config.toml
n_head = 2
norm_eps = 1e-06
positions = "rope"
attn_scale = 0.125
parallel_block = false
init_std_up = 0.0535
weight_decay = 0.021
warmup_steps = 57
schedule = "wsd"
decay_fraction = 0.695
final_lr_fraction = 0.0
doc_mask = true
train_tokens = 87330000
Each number is 500 + 40 x the weight over its row's rms, rounded and kept within 0 to 999. Layers, rows and columns count from 0. Numbers have three digits each. The size before them is the row's rms in percent of the matrix's.

# q: layer 3 attention query, 128x64, rms 0.585, rows 14-63,77-127, columns 0-63
# k: layer 3 attention key, 64x64, rms 0.472, rows 13-63, columns 0-63
# v: layer 3 attention value, 64x64, rms 0.504, rows 0-15, columns 0-63
# o: layer 3 attention output (transposed), 128x64, rms 0.497, rows 0-15,64-79, columns 0-63
q77 089:520542580521508566533496463449462463465519480514493569434519516443486516552464506559492560478495537474592530430489532465517476468517465486459469448520553510465485587568496504524450474529440533
k13 114:548504556491445468494521486467468443531547497519506493482470459529473589524395515512475575564468504545504508494486484542542490522472523489435585463534505523528506494514478442585553563517461437
q14 094:526534525457537454518540515485458543564474494577546503477474501497485527484434488502503480458515543485601530461553620462550571446445477460492489420480500478486517454503496504561451496479477471
q78 085:495459463502495466508486515525533473480450596484523510529496458518484514520496579513544530528520528625452490513502462513466485497496503461485471480549439546447520472465418401590508540551497522
k14 110:578504528548455572452539520503474483483551559484515572447460495536479485544490516480534551485500526403491451498544449456514447470506507455445454446490442541470512487539424482526496477579471494
q15 113:477473488461529536523486476587577497483434519486536536537483422498437589470508450473487482512569502507516562539539499463501539459530477552488515460480530450424555493541507577491501490474519421
q79 085:540502447426503508442538553571538533534443446429509522546535474509449498458410474444440511525549527463438524554551509483499464469512463568534459560527454507529497479517511553482488525459499494
k15 101:448508433511542501512408485559511564465479512493497491496478504523513458449515532491458442519559520443462495384505568457434557472544496518511566547548504503533557530536488551476487513503470555
q16 091:485444490596476517493467492479502490531520508551493588500451507432513535447524569542515552487504547554536504517446492485515549489473502490459525460552507474456517481548414423591457557532486497
q80 095:525474450484537454533470536502508544400501528461492532470429480557443552541455451491455557530490437544547561540526467555509479447523464529474430465444497552464531510493470497532483477549554474
k16 099:524557563530391492537495402474446512515592550553443501458529548489490503554483492434520558477506498465516544434525517532501460505543562454523520486574488483459511508487538485514488535529487487
q17 070:572413546505526523571530470495494443476501503499499516548511511550487422503490535492502502496553464552404496435472466437446483556499581439542442562501516546499557518508481517487464470483490461
q81 085:424504428494552503536475542501471515496535482477545537465564449512572518511549595529491522559463513466495531541445600446478527536528531459404514488521498485529528515533447507472472487470476548
k17 079:451443536476535468484494546421506534454474437532475499485449454491529507500582495505476524454496544524508490541457583515486590501450478530458476471481490460518579516489548459468468445545545585
q18 104:574492450451496518495498428517470495508548526469551570532500494515445501399495496491466529543523524463441431495427546498449588508560546547555518552487489537494472482529529515465474562523494462
q82 087:546490507483456490505526510484524542478502439457543427521516503475536523516508530495570436486483552518462559467450488483510505592471487534588472544452456476485507571420539468462589489491574501
k18 107:439532529528553500482538518387532514495453466545543411523547544528545511458500540521483474502537459505509533521440529458471540532443460514562481483530551419464495549576514476486462503520444509
q19 082:587482522442477415452582474477481476491513515488493462571504563458517514508486559464514580459478535535565507470556504477539513472477475492545505520519471526468450549497512462507428532439469416
q83 076:502491493548498438489519599499464496485491567513439532493435457524482522473470500585522501506466551473512483577569412544538485506523477471472541445497480589505447446481502460474551476543535474
k19 112:466537493556499577568565439493453511456512542582455479445513526531558529523466483503521592478515518529481531512565421493532479504499461470521447441461446534529444476471474469521463504500455458
q20 109:486501547441502516491529538486439507566501421559485530488537565552514399527516521460525439498491403439505530449497471477549454541521499453460465519504445571550512552516501504497490457523463528
q84 092:463497534511493490492470527452431460478500529570509489413436484425483528490556548509564496595490518445556493546478529529501465527522458405516554547440521453468508505539519459518526503520556526
k20 108:511410521471497498497530499536508525514472461474457532539483435543501481534510435485594500496478505503566448535531459475490550402453522539438473497435516465477523504457532565486529436444569532
q21 108:423541501480463435455501551502434563471471503415472493518511451563504547476535529496462528472469489552542509505534501473527581571431456477438510536482421498542463517530523473486488477441469538
q85 080:554501459484547431531554506437505553542501456544462521533421397476505524532491491534489427489478484454562499453489456543548439476521501522539443539536501497466505500471573491460535509547443461
k21 087:510446452519489569542458456474521436553514443511461445493561519443479517520390561500549555509466532489545484553503454506464449465473543573531488488534487502552476529490478492482482560474425492
q22 105:493524512466486475445561535494478491566491507485482435492451535488558484588466524502505506530447477542442523472524491425501550494502490384453483445533440486536430540488508558487563498480571475
q86 091:474462503510450534549545519553564415550472505522513533565435466465524465477496503505519503396470488509497454477521386526512491516501464530478565476561492496576473498505500602492497535517494500
k22 090:489489492557492476567492547612551492460464571468504522500490488512493436543463423548519556495563541465473513461560480478504522523525455551521460505507506538517434448503564574446532515464524478
q23 106:484575482469524539517540485536485469497452473628505524492460455488455503450525515503523444499419445447459504522514459443490463503514483499532447479469489519540472494457607526519488563489558560
q87 108:525466543504476606498510461471505451444468502506520499544513605426496462529453460495520538413497479497515451500510546470488465607503510529564563530433544490506491488514515474474509490471465557
k23 111:488449599475475493534487531561551451508551546509569531513421455505446505476474501536525441508499477483427487454500511504537494415563565507492546519486527450504536411561499482529526501492463465
q24 092:520458483511536470416515524492473539473521494448506447599458462421389522494482499505502498504495560537547538563482466512519516515419457488471542501515504493434565466551491534527452479475528443
q88 103:542505460575514551466473505470498581531497425559503534443495436549492499503461536543453496502544458441544538542491532480460467397493534508471473513531539548554495479470486467516439451486472573
k24 073:436483510530529485538538459491488466522553463540525443476466469476415429514476543456490553501551497539428519518514491428486511517501533525546572476464463469565537539499455472488432576488417514
q25 125:512435513466489506508523507494517468471493446495538460596480481562419427473525449495495562551496531541479508481439490430509486520504484474455439469579533513441556488522540499486449536544501408
q89 112:531449475537490514577483517517547510575543443492514545478527435553508450527503582520462508491443496520479503521440490490470413472461541490439532551535477531533509470457461529479461446489461602
k25 080:463482525501482466595549464456510482554533448523524517552504476522528409519507481448487506450587449533475487468483536453486540496482502525541467422447564524501526449537544472449428482556462518
q26 113:488474538446446496539544506464551498488442479619479454492477513523414495477469455499499506567503507456471464539489525510548489524498484462488364544488483521508545465546511487551442566492509472
q90 152:556457481485466581516478497515576545541457470581505532561481491516468455528474515519467491458470446446464513544454548478453481507554553515451495569521471472551539508497494481480443518456412567
k26 090:496492538520436543535471509527522550522498501538535506523533464403411487526533486495431511409476468457453416438455521521476478469567554496502552482499507500533502527533507440459527437510438470
q27 105:536500513550466500516502512504539529484434502518520531519426525405441561496510562586504466463458537513477463536535390527526489480430519531514450547443463504527460500547477566508537451508481481
q91 124:426488536475529563540492528527502474494516525471550613485546482524471509511481537509493524481462509485568439492479457482528518465454488447436551491538491526491506496498473516459452499438376595
k27 089:534532518478569542523521555528516446507495434492449508434542490466504481554472485490457542513529519506446471473470567484474476500522576423492605431456416458513506519470469461491451532469486452
q28 123:484457567502474501515517477597503473485516437515537502537486433608460502488496450475549520526516507518557478484584491497486459425518443527490529498509468498532472565408584519488488458517460515
q92 104:452550528495464405490565497536512510541513496581464487475451521464512490507535474465491431551559552453523510514551523455548506398525490468443538473527529453538466517478533588512472539512537467
k28 102:498561433523590483458511459531483489496462487505474508456502550508494528528510433452534442552467511491548497473500466509459466539427545504510519514438525610466440511466503550489493515458575419
q29 123:548482488501454495525459510485542508515475567574501491529471518477466555455414481488555514556542487500523405501563547551560457429482468538543493473445478494441464494505480433531486515528550431
q93 116:565516514555449487519444552508530522574507514532422428498436455521505485475520429454474514581536506486475546545553538497528439461530481518520527516481445500549506481449551507484490434482589491
k29 083:464489529516455486467544426574467528552519532581491557501600464451480456518584488487531444512489496471485446416479491464424432503537473477518487484444537526543486511479505492479456457532505499
q30 147:427492488565534535459531494511447482489566443477509553505485483592476457550522495542496409494460474449496545502478460440495477551517513418495434543537477483475550519473517591474515474552504510
q94 172:496487520474530558507512450498469482481436494523509642513498463511468522513491587539503483479429452501484582499442476484438501439552527514484457565517510461487550538503518550503448541512429503
k30 074:436399521548486511538549507429474559489460479467462502501521456575573477469473469472502543460501489523523480505494506583533528470540430564427469463482528527516460493568484509505508490520538579
q31 113:480552447529501599498501437532459469491440486491511524447429490495496553467501478496488442411479429516488495484570537511551558498431499504554447511494494437519470525511484494553583467473454524
q95 121:531468589448476483534527502492521470442548514452422513507509496470522493520502482486509528479444483544510473420503479501534459498437430543588503588435512537471505543454519603476536518536512499
k31 089:531428515508527508570520461528545423533543509489411537499522489524515517468482502532548503574445484460537472453514511500437511493629512485524486516475513470467489445539509500532435545570538452
q32 067:518550503500467489507554454502516479492545496396431511508484512466530519512535403428548462486530486521572524473568498481503475451506455484630481510500528536530512444545533516484531441463489477
q96 062:510592504460503479505472449510422532452534488544457470517465518504489606501572536453471540478465502456498470423497508516525539517495521452476530478463449490519372547502551477497522527478449501
k32 113:528527544527431486499551493464433529493603535529510504495527480503507580534508476504558512512512518544547533552504486538551426478513448453497451408454484547520482458495475404551516493550470480
q33 089:517455441506517502465472534505502515545502535530523554484524557553534504499421571497520524493393487476478458471488520509476493568535536447417522539526416489544418500456477539453465519546457464
q97 077:449412489539529514499482458524470472528430502489486517406510490467512490506488489487469447561474462496496538584559517406556477482512491511484495539499491522505607478561564515538534445502450451
k33 121:432502507463516467469427511487561481467500433532418570528499513544528461456522436471495522517547529482471525475525471426541482513457510498580415532501549505485495536486522515443543487395494497
q34 086:442472575546468493508463464431539489597410547456479512445465445473548486488445494483444436522525500491484534526467533500456468458476425507502469525478503530478559487563485553500525541561494511
q98 069:439570497480481485454453478474505558527458550489574471513453468549498486443558481458468436509509460506445426552501465550459557561529492413477551464467483521429493509504537491507515473450548501
k34 113:518477427474533517481483526533497521530484506517479439504584612503501453560550522514496435456593440522516491456468469467536492486507494493465509568466493445532533578418501520467497475490453533
q35 068:541491515518461472514499507440448522485522535529465551521483587479489490537505541490536487482561531474667489548537494521572471474496510583485507507562507541508514425530470433495506531498499497
q99 078:586496513494483512508532584459463521450519517547481560553488505456455533516477516570537509421425533499538433520493513576524496509483484493562538456484475450458459537472501435516574526520436493
k35 115:549482524514443575553563475517429500483556574590488530468526493472473562471498500547498541495474532483443531470494465543551448448524499466522461415544483515523430467495500462563439523502497499
q36 079:514492549469498441471560456463443486523573425573476486508551490507469445546553524488596504480551523466517466532479523525499474513500510576486500438501542564529578475493516468451461537537468450
q100 082:525490520477454538539519612510459536511530439517491540522557495550491525553447591544561557484501526488560479524415499533530497467464536521439531503542519515503441512468450431529450521510475525
k36 114:503482508569402451551494516485494473449501595498526508490514553505472599511502496504443532471465498510505562492520493573505437524465521492523495437512471528481538495522456409556530433571487501
q37 080:420480490487493478447455507540487474556519534418497517499440454475515453462502505468521499594496550590492535508474529477426516446522474533524503449500541410450522470504477506478496448559537432
q101 078:462499518529529514499495578506530579506519491450532527459477441494500510444468519484478526575558507500523441498475461506526536432539411492376528499495477496449478551515514566452481431499464544
k37 108:440465464515481511496461478491525415563427507464605474525511479491550483522504499504488468474485532478471543520483491437370544543532514506543545520480526522448596498465494494489484556500551472
q38 089:505534493460521481478514505510579529547519460536515478566467451504475524560513479473437543549547514431493434413476521437472517392493489513456543485501471470497430433534484503576497496489537534
q102 088:465456478469479474497431457512516518451498593509531517478504505407441451399462510523501467511544558471583526523544491517486487509609445447523467475492562489494531496464503498489539532475507542
k38 111:512525503479511562443526502525512486565492463590496455536518471536510400549532502534493481510530511471511500412482501472432544451472518448490496531465524509483518522457537565546531499462433382
q39 083:469539513526499413436531570503460486523558521574522575489580484525451566493514535493500525503494526486625472546539509507494515576438513494522517481496458521531536468519505503470492489554459439
q103 089:492470454488490531522530554483469474507506495489500508479534476532462566530471562488459539566475577487618553543484555499567444467484547504467517515557481465463490494497514426536455531491456597
k39 109:492460552512433519483491477467470505487549504561451572465516502487470562561442494474482498513550552496533463456484515519511420442442508479494499374497486530514510518495433449567552458528450494
q40 094:430511511576541465461509453488519506528477406501508460499555523454539499524544470388469540468501452546472487470546456440527457529461505535508500535458456425493491546504536500491440493484490585
q104 086:482550502492489478415470487501516521466467453441377478417518500481551494461445484461472471610545503418531543531522530513487478539493502469505475495473539526504515517498527539429490558535552512
k40 119:457491527450514578525438494494500493527468449527474530505500565554516474444460473515467453540456516550484488396456485393492515570490500489502522571472491466526546574472552534519525473476501442
q41 112:583467495434435523476553485514581493385486501492481439435539514523489531432482487535533481518457476502514521545524448509465498560511513483461469597525451505504498537444519491501524496458478430
q105 088:487525513492461500487509559549483486532427533500453497523621508462507545493457457535537488501523515472454452522501489427492497474514512441469457564490426497557468445576491518511580509431448541
k41 104:528553519490504569567473535517487524447509498444454539525554495466490543450531515484561523492498443496425412513508529484492490408490478499538493504511452540508484515484471457472541439364517495
q42 085:458544498485540502524506464488595515495432488474467429546463456488495513542472451389479504464479503581445558442536495466486444525474465517523495531516519413478480516452556557528486463509517541
q106 070:474488456527558508459441454493474539479444487451479420584495558514526469438507451394417476470567482486458558547536525546438528531488514502511510508463500485543536473466504511465460474476497536
k42 105:419452479458544550437439494583510448533512453509561496489456555504509437455481512523494446531503495495445490448494520428492529597517534463502467590522498483509554495490536525447478459459494506
q43 104:442446537538533487462492413518419561514494496502517567469504516538481484524582549505485524536494450587526480505465471433476563459444551545468529505485436441551493554516504455489503481488464532
q107 091:507478420496481465518506573519529613464491494458464497443536461499545513546429491524423521534480533515503507557413520489482481459514531546479470493519516515449609463523516554529526514559513520
k43 105:461518508557515560526436465446529401541526453505476472418472485517541475479547448468503454491489546467434552501526501490492505518498522488504475536489558497577573538555574554431525536483488506
q44 109:482513495465512511544536398572424438522503493507553488511562476516469485494510522468449506527525465467549441507504532475529501452463484575557445535495514531540575509475458479500567542589446480
q108 091:490530506485456495494462525507520489544550475520530576507466560412456469520536511529487432406480524538490469517463525536444464518523467518486615519524447416529476507483501499486463541469419550
k44 095:524553517492491516483519467507468476494515480566531485443553440534494520462539492520480426513500440525481475421453483556458478468549565495517485462417575524509489422598531456477470472563528491
q45 112:513484557592484438541453448602496461504562428503531510440601508563499492536550534517545458520478507512472517482478500452496535515524518489489561515519483486555487547424463529450470472506487506
q109 098:444539468535519507528476486510440547498511485612534592513430518540523539469501490476536464521530501474467483544526471532530471519475595489477529478502454441496443525496496576480433567539556471
k45 101:389545430445513454565542508541492507496471475474512541499479599531491508520476502481530474496523551440505504441509498554537536430525491560556504560467519478523441557491510497473471506436559540
q46 106:479597457529528458487467500464462509511449501474503445446518513419492524510517561500488503421477556533576442480588486558523532552458511493546491510489431544550483488480448459504545463540456497
q110 085:494534523493492428490486506405497492525485396492471408536486502457502541579502492551513463481484533528486555449473537545521516583444509557488551467508467516477475566488554489541504562536484454
k46 107:529461483526522532505520477568504460456550491508523570508518537465457602463404479477434508541453561539568515537484494489533439551452534474452461507561485443525503475519491433523446510519526508
q47 092:513549449552529512516469514517552506499543481449489499520576434502555516507430610531509547448560510395462499515521528533463531512525549469537504515486505480514430500479526426467561524504489447
q111 086:475498565482530503547422493490450512478554523478538483533445540575450457481510524482598522453450542559506479525421468465515532440520529518539530494533499448487467542497423457474512502445463439
k47 104:514494412533465526532520501509473537469466522527507472485518510545502536489446540499447470525504477566570502437487539607553474499463510469513395471570480403473516500457473482555479506517495442
q48 112:461493476522502474505474512548467462491508451505554551571464430568473536541569536527517422473462501450492536465491435441488540559475495491471486526513493454483476462475579606478522510493460567
q112 105:541483578444428456524549469516536503507437459543486425563501520509517468536478493461526458498523462393496517496468548485543470531518596543504497546458512471510480503441554556520504533544528455
k48 103:496466529511554454557507449564596442573521449462507508430456509484516492485433488507471493513447513557457524531520496534549540491496565499535566539545534481493490508539497494520436593452466466
q49 094:556444527470447508570488427464501458530519479536486484556487487499422551503561496552487452477467512499510485452487509493514480472467460548546567504496565509515467397518489484467538553465466607
q113 083:549530468554476588512553455467478527513508521560568530519573518542484513503575499502455491472490510464506488443516539552535454482412581497475525450509535432456432507506486482494457453483458451
k49 123:478542487482449486497570492475519470492568492539480476483444564436449554501540507531456551470454481511446530542542444594490503433510476491507544441506517508559439489490491450522490546536402478
q50 115:481437577528480551503553451564470453551589518461497511426540523557585433492452505449484489512478463559464498499483528471497439510464501522494587503523500487508462551473475504508554496480479560
q114 102:466473463537539519474537454525517531455526579496434541463519570529505526464496416471456548519486528595522438477477470485478476449463521516462484436504574534513489490485453511543450468564573526
k50 103:507554508527509431482508500432479460497466471477467482469454548489525482500546528535576492502493464502489468526625458548454481534562452516519522489465509546477487495502560571496601461583527477
q51 094:532518508449442527452457464491515485466465533513514500499426492417440503459589450492482527529444556518585500533447527536493484460555433525512555443485509517487516416550515432546498522509491503
q115 068:582527525449464453484537549457495521450448517505510519481510502435442569514451526555518473478530502524489508512525474484544460470426398446508499477387474522478525470475504510530534416545494485
k51 114:532538505544484490520572461476448437578577543522492494448553543446489505533488499451531563482492492507482575544501466452530503482503525437452519465499475578484493432526507439532516583480481442
q52 110:540487518466491459524503577483543512490496499506464493484539482613565452530524495487505492517605483396524475500502540511491488484540472582472416485513547507542453472519578485499476534534559475
q116 106:533455492486548545545508488496472499494489526446497566573563520470468451503472483550471530452416490449536515471475529448507530531561480443468521495475554431513539493549535477428498417493449576
k52 108:536459506421511497458449486445508517578433472484555438501464491459552477454494513544476460448596459520489496554499521525447503495491475502481513501510622542438560500495496499532550500453503459
q53 125:455522528563469465474502525503536548478517554475461391459536492483479469545491466522585521525510504477480491508551569502531495499518449398555474465476459465493452538415502502528518496515566427
q117 123:434513592491467467503498482456439405451498511539497503511449557493541487539505466463543462432467514489539456472479459496553521556500544508527541476513570448424459514537528542514499589515521476
k53 086:492462426510499529586544506602513440516500520558493512522474472484469620499510495502514477485519543476515465487440474455581500411531491490439482529518505434551445491462488535510495536485529530
q54 099:536501428501500558516478518493524493467458443522578452667505504483478531499496525553540496413540503507542492453572440525488460476484461514537482488539476468470446497487536513497544529526511484
q118 100:480563593579473522516458474519456414491531478506483470479555530529487483520574489453462468529528559483537518433544530506530524440441476476463499504536519457544467502585472530489482469414474510
k54 105:504487517422542484490529503518553524493565488518491545477486497526521540462474436523487529615473456605550466476498526467495505507392516522467469462491469482473527466421499539533411527482506523
q55 158:551511545438416513514443536516520488464503497561499434509466493503501538417471521481524547541525494515501420491527587591508513483515484600520524468418484537505478506498511418477484502463532508
q119 142:479531475383451437584506470507498455512514459407515492547508499481543463539490537507511502470503512519474537428441473478526485567570537539459468513547509519439488536507531555538456511562535479
k55 073:491518479517537456437495517539423559555436502484421507525601529499453506535547489499426516499524504436486470543480489519439470524549484477468533481477527539532421503450461478443564473517514438
q56 102:436442484539493529462485503459422439479525552459474409565515550514534449521476467518495551498546509493531486575464523505539481572487455440529489526526506458426555477547520474521506578472507465
q120 108:526528583502436488469522489485519482542522486553444475441546439521523515542514511457456425553512440507534531456534606442522511416471466535504415526515511515550524537476540514484493483447499481
k56 092:474457546520498428478531453390545543506481449581492527459567492441493551437497451533549534513456439544525488505467474491513481549500466548486441479471454558494507515486527532517490565546511549
q57 103:572473475556526510503485522570504477514633549489518487535530509473500460450483510498524489593471496499508474546452510495486453479506488554585604491492512553467496489446540484436492495526563497
q121 091:454535545534493602427524424487467450481520539545523538409526588525461504483470503481551483529578520528558475485475487469518492467456541495548554502473546470509455489436464495489492466478528546
k57 088:464533549505484456514605511446439477547479483527559521511484474540498451492533521498595444539564471563431492479483505447504486468523446467530533455377547488498475463522492518507513524518505479
q58 120:524450527418442483556542426450550448564433503581519494536491532507517513521467441427498550538498493525507497444498516468498454456485462509513547501531521452514432477495569498528490582452482501
q122 133:530500516564448444527476587531535509522518489509499386499460496498525493505518443456507488532569541488490480528598525548519444507487458451450566458498485481537460457494519471472547465477589468
k58 089:503548495519466480476542445552577479477552549555510522471519562471558479521567440550496488500493478484489489426534415480492551504482544510575497512525535589498513484432553513479542433489487448
q59 104:538466480530494428544469503523491446551547538525486458569508498436495468553464496470567542566588448478538496470488559514547502485509428477545554471493538413469486492530477407518490523495505490
q123 105:487562437503463473528438518452491507487573517495501490441522507541536489539614457466456499531558516449514518504543608488518529488542488500503482453493530445501449479558496506517466418533573513
k59 082:452521511464499452446521428518478571524541535575458471522495442450473485501549508572493496483488501556576486475466458476449501482393471487515476477443485480489541552427505488512536518575526553
q60 114:531490517398497505530540476437489492515440445448482522605505488470483521498540571477463545411544525537550507434496562519507536509469494553546513498500507531499527514554469488450521477497401494
q124 110:522508410499551432508501609449442492499504440479527443520481468438518531500491559564501451474497561463570531490542543553488509587494467442521489488496483516499480505511504429468561512490523475
k60 114:509475437495594534443530488454512505440508472516423404477477517516551546483453505503444599536556542535557552532513473496458567546461542506484448498540471468527524487466528480504468503497466502
q61 141:493486434534561471470535450525461482557503514474553591414494510459477533535462494487446462492435455498523533502492473504538596506469507505514512577509538427558524465547476544523511481512421474
q125 112:534434485506483512604517532528558588513523513468518514521554488534543466506520557490475555490427481484456506549440548416489437492488526501493502548461484526521524505453459561501471464566511579
k61 074:520564506493517504528495485499552475489485489516476445569433483474465489533488529495470450423529530496517518518486531490467519536453553506650521481469543438427556538543463466488447517540516432
q62 108:470502488459525538488506449464522507414454464474478481462531516529521543456506464495461524444526541502589492511505567559442489505523508629530490493518520518529577496530566464479489563525439449
q126 104:544556562489517483487535486521470429522480467488447442497547493425490503494453519525506452501484537454562510440590550456520552455466434435528467524538466534499511543475559463481539501427450472
k62 103:539544478457505544448508541379478494446436484497471482496519556500517607435429526475480520541525439505514529490496499485509491557472505450442416501494494552467488480532438483566508502470499469
q63 109:489477520509484503504553454457489522500456503436501473382561550482499476535569465508444511459493512496538527506421546507494593505522519481471507546548556479570510508508459539485516435476401477
q127 131:485433469520542570529537489510492532454510530493534587455557510502501512502484640550489522463430480529522468498432489463467482471444518470484459550492512505495554498493430533493506496506419560
k63 078:540513457516582451527518543420471466495474405463442485490455555528528497519487517498502583461598488507474501572503526475505606486500500478509464467517506497480465533514455509446525542464545455
v0 112:507595471454452564569529491434506504516506487540404519521480421502505480505586576486475457476438461492528474452516507507479470551543503488421491533504496547475472528495457507441479567482497508
o0 085:514514549543529511443527447449490411499589585462577500468600518544452522483486504528487478495454480483484481472423526494454482500490486510486522517498478482475552480508427443465485531522413472
o64 119:546463447459441509539481514424467498508531531490515464466593481488525488502533544539531552493440563535519461439510501540513474548458496513503518523522451559401462441484494427506475586499470533
v1 089:498519514593528577440475595511496568491487523507477471505494510517501466426504459544509519524534491568549566457517420496509514426427492467569514495540476523490518468455516467477472562494549526
o1 082:532466574472520487474488543438510506445581395513465438502489448449476457455482446470435470556542506424490553511499507490518501456422430516501460532517517460470510452479499533550517520507516537
o65 110:545544541547579500418520476432483481518499436513509489443507450488483515504517528444449466510547539519523458531469492459471469522538512586400431535502538507538500485528554516597502491538485517
v2 100:572504486527459390471449527423480487446512540528522524477539475533543534493454428519465490498569493479470478482420468486470491552517558513486546517520500411471523505536530492413514474563500481
o2 089:511549496479494545529500509571510550459428500598523529564509501537552549552513533440530534434545499476524483442472485486547461479504558511581497539510471504521416480536490465526508478422445527
o66 105:479544489514546533512550455497522502596549476566455551467534545548464499464507463416520487525560447501489509440473448452457549507527554453471471505466567456530470509453529569523478445495455505
v3 088:561502553554527449398541463450510464490472550510508485530546424464559507461527435426469428475483483537519574472490438537487501462552512515524482516499512506553526518538480547557459531451493489
o3 075:536498532483479456481475512543467545443429462561582462515520435554475553481555479488507503414530491442467438488458532504571493513497556484539494487530522444527422553510544501537443482510507442
o67 103:479536524569504530520527534481397535519540416552506557436449493494484518523516549530536494492473505452501477452497453523548559492476586472418540472495484494567499471500437531495553509577489511
v4 106:463538508531439448420505512451496459529488478393566501445479451485486463502481550458500530504534521493474504479565509519525510520528457508580497498477494470579488472481529537622442496459544509
o4 096:518476454506517500517508527454545549522409484497420387535424510469506518495511478485474533456493569480516530482574502525483541477538500435499455504578512512527537506489584533540544513496581515
o68 114:465488484512495450479529526508492527457502475462481495444419514484450505522469531528530548468482496447562522521588447566473577551535447463472491443525509584520546508489533464505582454550488427
v5 097:577526460494476476517473475508503460434471468559455464446446472436493428406513551499522526503566464467456488491589537568498482540538461547529533497468528540545509471488528571535522477488487537
o5 083:467501539501512545543425514411554454475484473545485530471429503462517527523520469486498469563446488498480465398497553505488497429510481445450438439486461450471519559493558472547477484477454535
o69 116:494483514437482476506438488375557482465484475526515476498457482551524527495499487506557483584468447559525486455566522558457529516489490476475447466517489505394455533539524432561490514479516478
v6 107:498439501473527599547437450490452440512514508520477455557431548399503514472483571436568529535441497465475535504572496522515474522535467540522516472503501476497514498535504531509568542455495466
o6 076:530471520532434471539397546492571445482581501510431549465484494571471469552458486538530434555481448444471498491523502486455455512529520498437522472446496431494501498500523422499521507508519473
o70 129:520473551451446474553452548503462461527500472545502504501513479507552489587507473562553457601449549519479502497496558476543505509417513424508504475515446463428480504490493462463504557475577508
v7 104:494505456518411418507479477439410506514474490454502529432505480513511475479433526441587442496491548481470474506489499457540531494566461552555529494500522481497485518590494505481549585528519473
o7 099:500524538470525510539521541429521536535383561543452425579492551543482524515494458523522451447502521503497543435510522518552429486450455488505479480555460528490446474502543526531525479434475514
o71 098:434544473553487468498521507516495494577581482513407490461472580530501447521518490531499448502490515487530498444497463476537528588457582459517487523543547545445481520446570449466499468525468492
v8 107:418568519524474551552531511517463489585493537491508470461493484535504438570513452516491513529462538501550442500518509510460551521476484501412496513582483497424451522496503443427527558537557490
o8 097:496447517521507526506510522470449521540504457449441435501513511517452437501471472488504437495550534496515557561459503528515461448486473571484537489527515574440495392443478534560479555471466576
o72 119:539506483508540482451500459542490470555474486467494422503627493556468523476517452456476522482561548507520496530479501446526435513510487569454508549481588553474496477441555453513424520490484517
v9 094:543532445523480419487539547541499495511484488578473499423565428523549485430498479574488540505574506503506481514434450547474520491583464527498455535492521542447518498506482511449537485573538507
o9 088:504474525439505594506523525467471536489424428571469450573504525421474530473498442479484477470499499550467516468489501487509500441456458491504469452523509483524462494519516559589451480417461549
o73 106:519527463497545515436487457475478482503516493535523438454514540555443563406480494414424524518537483519510478469487494463468472465509522546446497511507592495457443501491514533588432494447454527
v10 118:418487543498555491472429555517499541466519533460474581468505551498434509498493495493473541469489551521515494499581499406436538496441429460555522463497454548530480492505516517500495577514492431
o10 076:509501486455491507499550456390494491539513514497470488485478490506505456457514565530510476512489554427518547518514491485479469513453488476483509487555594586508585442522509569405560545527542524
o74 136:508524505548488482459485473443523481517500526476472511514411452433490481500537521502490421443537570530387515576469489449484502587515507557481454476491521533491581491517537456464553472536528513
v11 136:488506504530482519497543528520453600505521513420501475553535471516570474474562416570492509534419474534487556491576505502522527415506525480544430505501533464450518484558464472467520529474471472
o11 106:414493593531571381432514472495452527424522509455521518552538482489456487507462484454492513517523513488560510564507494464483452560418451529519507541534524509516464507484503517506538516492449485
o75 143:456545518498575473460485546535414526471479464519469517484540482496481525484459542463449541499435624441578447490450503475547457509470485488483519542479458488492476484472508507424465482540444551
v12 094:535531422508495463398567489428524483506475458441501498501578472562449531532514445440503520523517463431558512489475482441545533485525431449528434504507505495453540458491483531541488547512501528
o12 070:538573447462541487519548502529434519480467590557493506522535564478504536513514498548457525414505550501494507478547433496488502554482522441479440477539554529559487510519496563531562465474571533
o76 103:511534452570515497512590528518451542452504487516434538459461551427454523511483519526506518452490484416528491516451427535517467577562511508495502473523507536591528501496474505532514472569432533
v13 113:508488529516515542596449457369472525504531497476526489471481521536467484486496594509552492503463495497490594469514535488481427502482486463520512471542422485494546472514494494474594499450555511
o13 094:523486494533425440530481447499503423493495523520488498475511513523480477497490457521525546570542460411550559472543516466488466507569481498515469647517512488530543478516517432527556491526555476
o77 117:509489523478401458544507507468465415585540544505454494427540482441518432575550519499508476545450532545496534505545470423498482568500476471497497498529516555562528462508503442506532474494494528
v14 111:555502467569490491511480597507524464493415496546437552501483525505447489462484527486545510534532470499485498462476507433506450528534458454511524501452503522597591511410462483537501520438520537
o14 086:560562544487508536481484553450547437482535540522479513499457488508500499436509505469416483489505491449478491402513530517560526454450460491518438470526456452480520554557454441477510510550461591
o78 132:539468492512501488483521488384560498475475437491501510495399537474509487528561504513475461514529425509497508460490431547465503529485489540516455497540555464477495500586479399578532521542532491
v15 089:506559463549500476450509496565527524493547446425542440437461483505480461517557553481484521524418522510548477479592550512518544501492470593460512515462580529471495490481477519542550462484458524
o15 089:354503482518537480500463494385464503539449492425471526536461546428520514503498535528492508503523562595495525525509501496491502565502527492445518459522517536473517508492539564529530510532471529
o79 094:470515467449507461503429524446492535442428502498486421510527475507494496464480519555464531543476518467606499515500528596519523534498446529503481559524489483394476519512510419457454538515497458